config.toml
norm_place = "pre"
tie_embeddings = false
init_std_o = 0.0544
init_std_down = 0.0627
optimizer = "soap_variant"
seq_len = 384
doc_mask = true
dataset = "wikipedia_en"
Each number is 128 + 32 x the weight over its row's rms, rounded and kept within 0 to 255. Layers, rows and columns count from 0. Numbers have three digits each. The size before them is the row's rms in percent of the matrix's.

# v: layer 9 attention value, 128x128, rms 0.0441, rows 77-87, columns 0-127
# o: layer 9 attention output (transposed), 128x128, rms 0.0544, rows 77-86, columns 0-127
v77 097:093128071089143129103231118136137099126125116104117097160162126131190150082157124074137068100163086081049066145156151115104111119132136095122109076118091164111133174167081154156106143106153140123134157134093074102091134108112105122180191112096127150145166130134140168086129129117158127170107114095205126070186133106135094170164122118150121169155159164162113069146110131081102095137108
o77 094:154236193123120110151083173114126147153066119139123142073109152144072124124097077148112091124144141109183102157121115171156134087141193084140120131159144089111132091092109133141125069111094152125165176135184161146154123191125151122095090074148139150136087129117074068151142139122117190109150124120131178175116128121126172075118150116130149103119089076189083120180141160161115156130096
v78 096:133096071164116109116150083090141121119174106103123124164157118088159117120156128144150098098161170125110056109162150171156135093141096148157097092106129165126121097114179169072173056129151099183170073173117064111129115136141097101034168146085138133126135138103119104123176120160077115106146114109189114095159141112188165104159158142085047150193170166143111136125154139096122127138111
o78 095:160192123114188138159090140180149110157086084174130138173128089161092154114089124153128114137069147074182116150132116136145052152103161181066112102137094094108144123104150148153068136169209097134159167106152139129071111161133124158159143137117167118128085105115119126120072142145097160082111166149112135163034113145128122165130157096088200139078119110127156114109141138152110177101156
v79 118:124100115195130115099076099117186127119144149147105133097133113230134116120142120136119150134158072164129081176124055129147123114090160164160166153098178162121134083115117152102119158110069120166152100116136145173152149148121135152146121072175072145131080102088165101089107169172139134117129159107119061195132132139103145120120125178093116094108143051097180149183138131177151065105143
o79 118:108060101120113152116132107140070178073116102139140137140083131099143170174186122139169099189075121154100134062144154142147161192151089126103155118146095151149123114129161108129096158129189111064093130117108107130081095125174171132124136250140161161124185098177068124137155077075125148150113106130094097120121099143123134119083143111182157128123096147130095104153138113080116179143111
v80 125:146123162107138140116177076154128143132041131107064185086149123132104102155150135059158027125094140152161112157150098174046107113059140119119119149158144158109088171090119168114099165126176129151150136041133188130107121137133114124099118101157113120127119086115127103103153077126110157157094106163136113145115133141165132112113202156054146111084139092142113143114120104138100128120192
o80 119:106120118131129147104082116205131132133183133161146090099146094142116142111140190132107149150067073118181198157143163111161135194156037100142100158123134099112134084119082111140127077164107119151096124173167128091145097108059160145146095165056140146085140171088121108151158123092115154193115149091091159118134111139078124127081094152156097066158116127164108133117068114139159115131095
v81 100:092109176206144090166148150111116162097119120105211122141094131150090094141161093129117126139073156140149102151102082119083092162148098139118157097123151126150141121042176150072130146107167205103105105128153079118159150116144183122131133033162141116144105160136102126141094120115118103187142091120083163143131086144068086119098122138107104154116157131110114127059160093177171164153173
o81 096:107131057095123113070117130145123156152112194086144173130126111088100119168130164158126129149101115192156124111144156148161123136149139131136137146129154159144140149157084140075154151167103157151121141080161111167107127101170125164173199121121108203141144157178139123139108081105139092069103093157130212150080122093191130190144078188127124116148153141091179130123148193132156057118085
v82 100:132160077126129154106143169106125104120161113061130177063141114132127139151095093106155123132076126067114126095115092147111102151167113143151138226159082123158145161140135130197130116125191065076116120118092116112132162100118116081093061072083138116076094087150114101110138120120125131135153106108199090169110179160146170153110089127105102170138110121132070123155121061164174163139170
o82 097:104125181167129074128113150097097110081143179160082100179096147170126097114188161147074196118157132127171144152167072131121163122119138148144038148075126144116170116066191166126149137176101154135158146140132098164072107139076129170087099162152088162124148158084104140098112093124119172108089087080112151111156089092117078085120136132143142095148144176146127140069136177111124153136136
v83 108:142164132070101093142119142145165190177163118148123182071110124157146119166080155187155195200133135140115141125154144114079070080157158123070143102156153134096123153155081125149164090162140093167163113082115162126121143125124069108168095157119115179110143122133101124107145188158154130120166137154114155117103151159194079124168134118126117048121095072109159116161084160100156181141093
o83 104:184154137144140171125156102116130139154135169153073111146150119109132141126154116083155161087099145092140188158149098115136220156125085160214126142117103136173103134155163151091099154104154117082070056170120167111149087104141091174126112107178070087096103108089185135111089092131179153102076159124158098123184160133131151108149120128152155096095100147176080129160128081164087141098136
v84 093:185147138109174104118120159139146134127136115090081102100148175016084148067111115103127066089120127162114154137143068135108118105113137144121096166184094182198132134133080097093107124133111095099143088138161087130068161116106136113071131163116121116097111101131172145159146099176129086151090167142167086079136104174124192066151118137129120131088082096161108121184108125177100138111146
o84 089:105082162115123105147106095126146133092120145152109076097155162161076146196180094164126200113105156123107129090163155090161148115118113125126063181065163118028166133096177079152085122156134071149167142133158182096125132138148146062162104139104127118135158176098108127148167197128142131103110099148173114163147118195099084088118110142144115114124121132041130148109128125128152111143132
v85 096:141127170148070178168113182109114199130102157101114114088143161104124112112138080111154110133107085134179083091147129122155143151225221081139111135140109159164123127119133124128123127141140089132129167150127082139086153115086163121189170098108061150095120168129114117072154163094081095144148139047146157133091154152120094150129100118148088129136104079126059146157138178170170122085117
o85 093:152120133174084110061132141100097089038133187099135137077118106136103133087120133183144109186131131136126183068103101177099142085073125101136110139138157138119164129147153162177149179080113152117153073118144163115159106172204109129156084131156079138160127144105115162153172052166107120122099071118143101161155121081159113116150099108156156091127087108127173195124098149124132117091159
v86 110:166137168037141108088068081175126091130115149169080147128124131099125102164107166128114126151114156085118108154120153085148153146136068195143127106117062145156074128156145151093147143145081163131128170126129162111161123145154143078106112118207128112133109097137076145086114170120092137150128170190084100164135184081093199139094104138101210103138116093132125098116119076092127086139122
o86 111:059101136157107160151132095167113124140154069126138090107116151126169128107167082097147091047106137167079143155136082143156116180150157078094114088149144122134102101124133118079143142157184150085122047107126121104105080124101149111104141181088140168165155132082147124150122166113205119206129105083076102086141147131096146104127122114081076158159151107153157171122212092118127126145120
v87 113:134102110148116110120108120090129088134131133080135130189158170116170054042148111076151167097151137133134116095143081160110100097085175199128059096126161228130068120127129136114127155135164106149156140135119136103174090131152117165070104106145091104167145123069148146115136136148038128138167124063142100116112134155116136105107182142120115136102111139145075115105168165139140075085098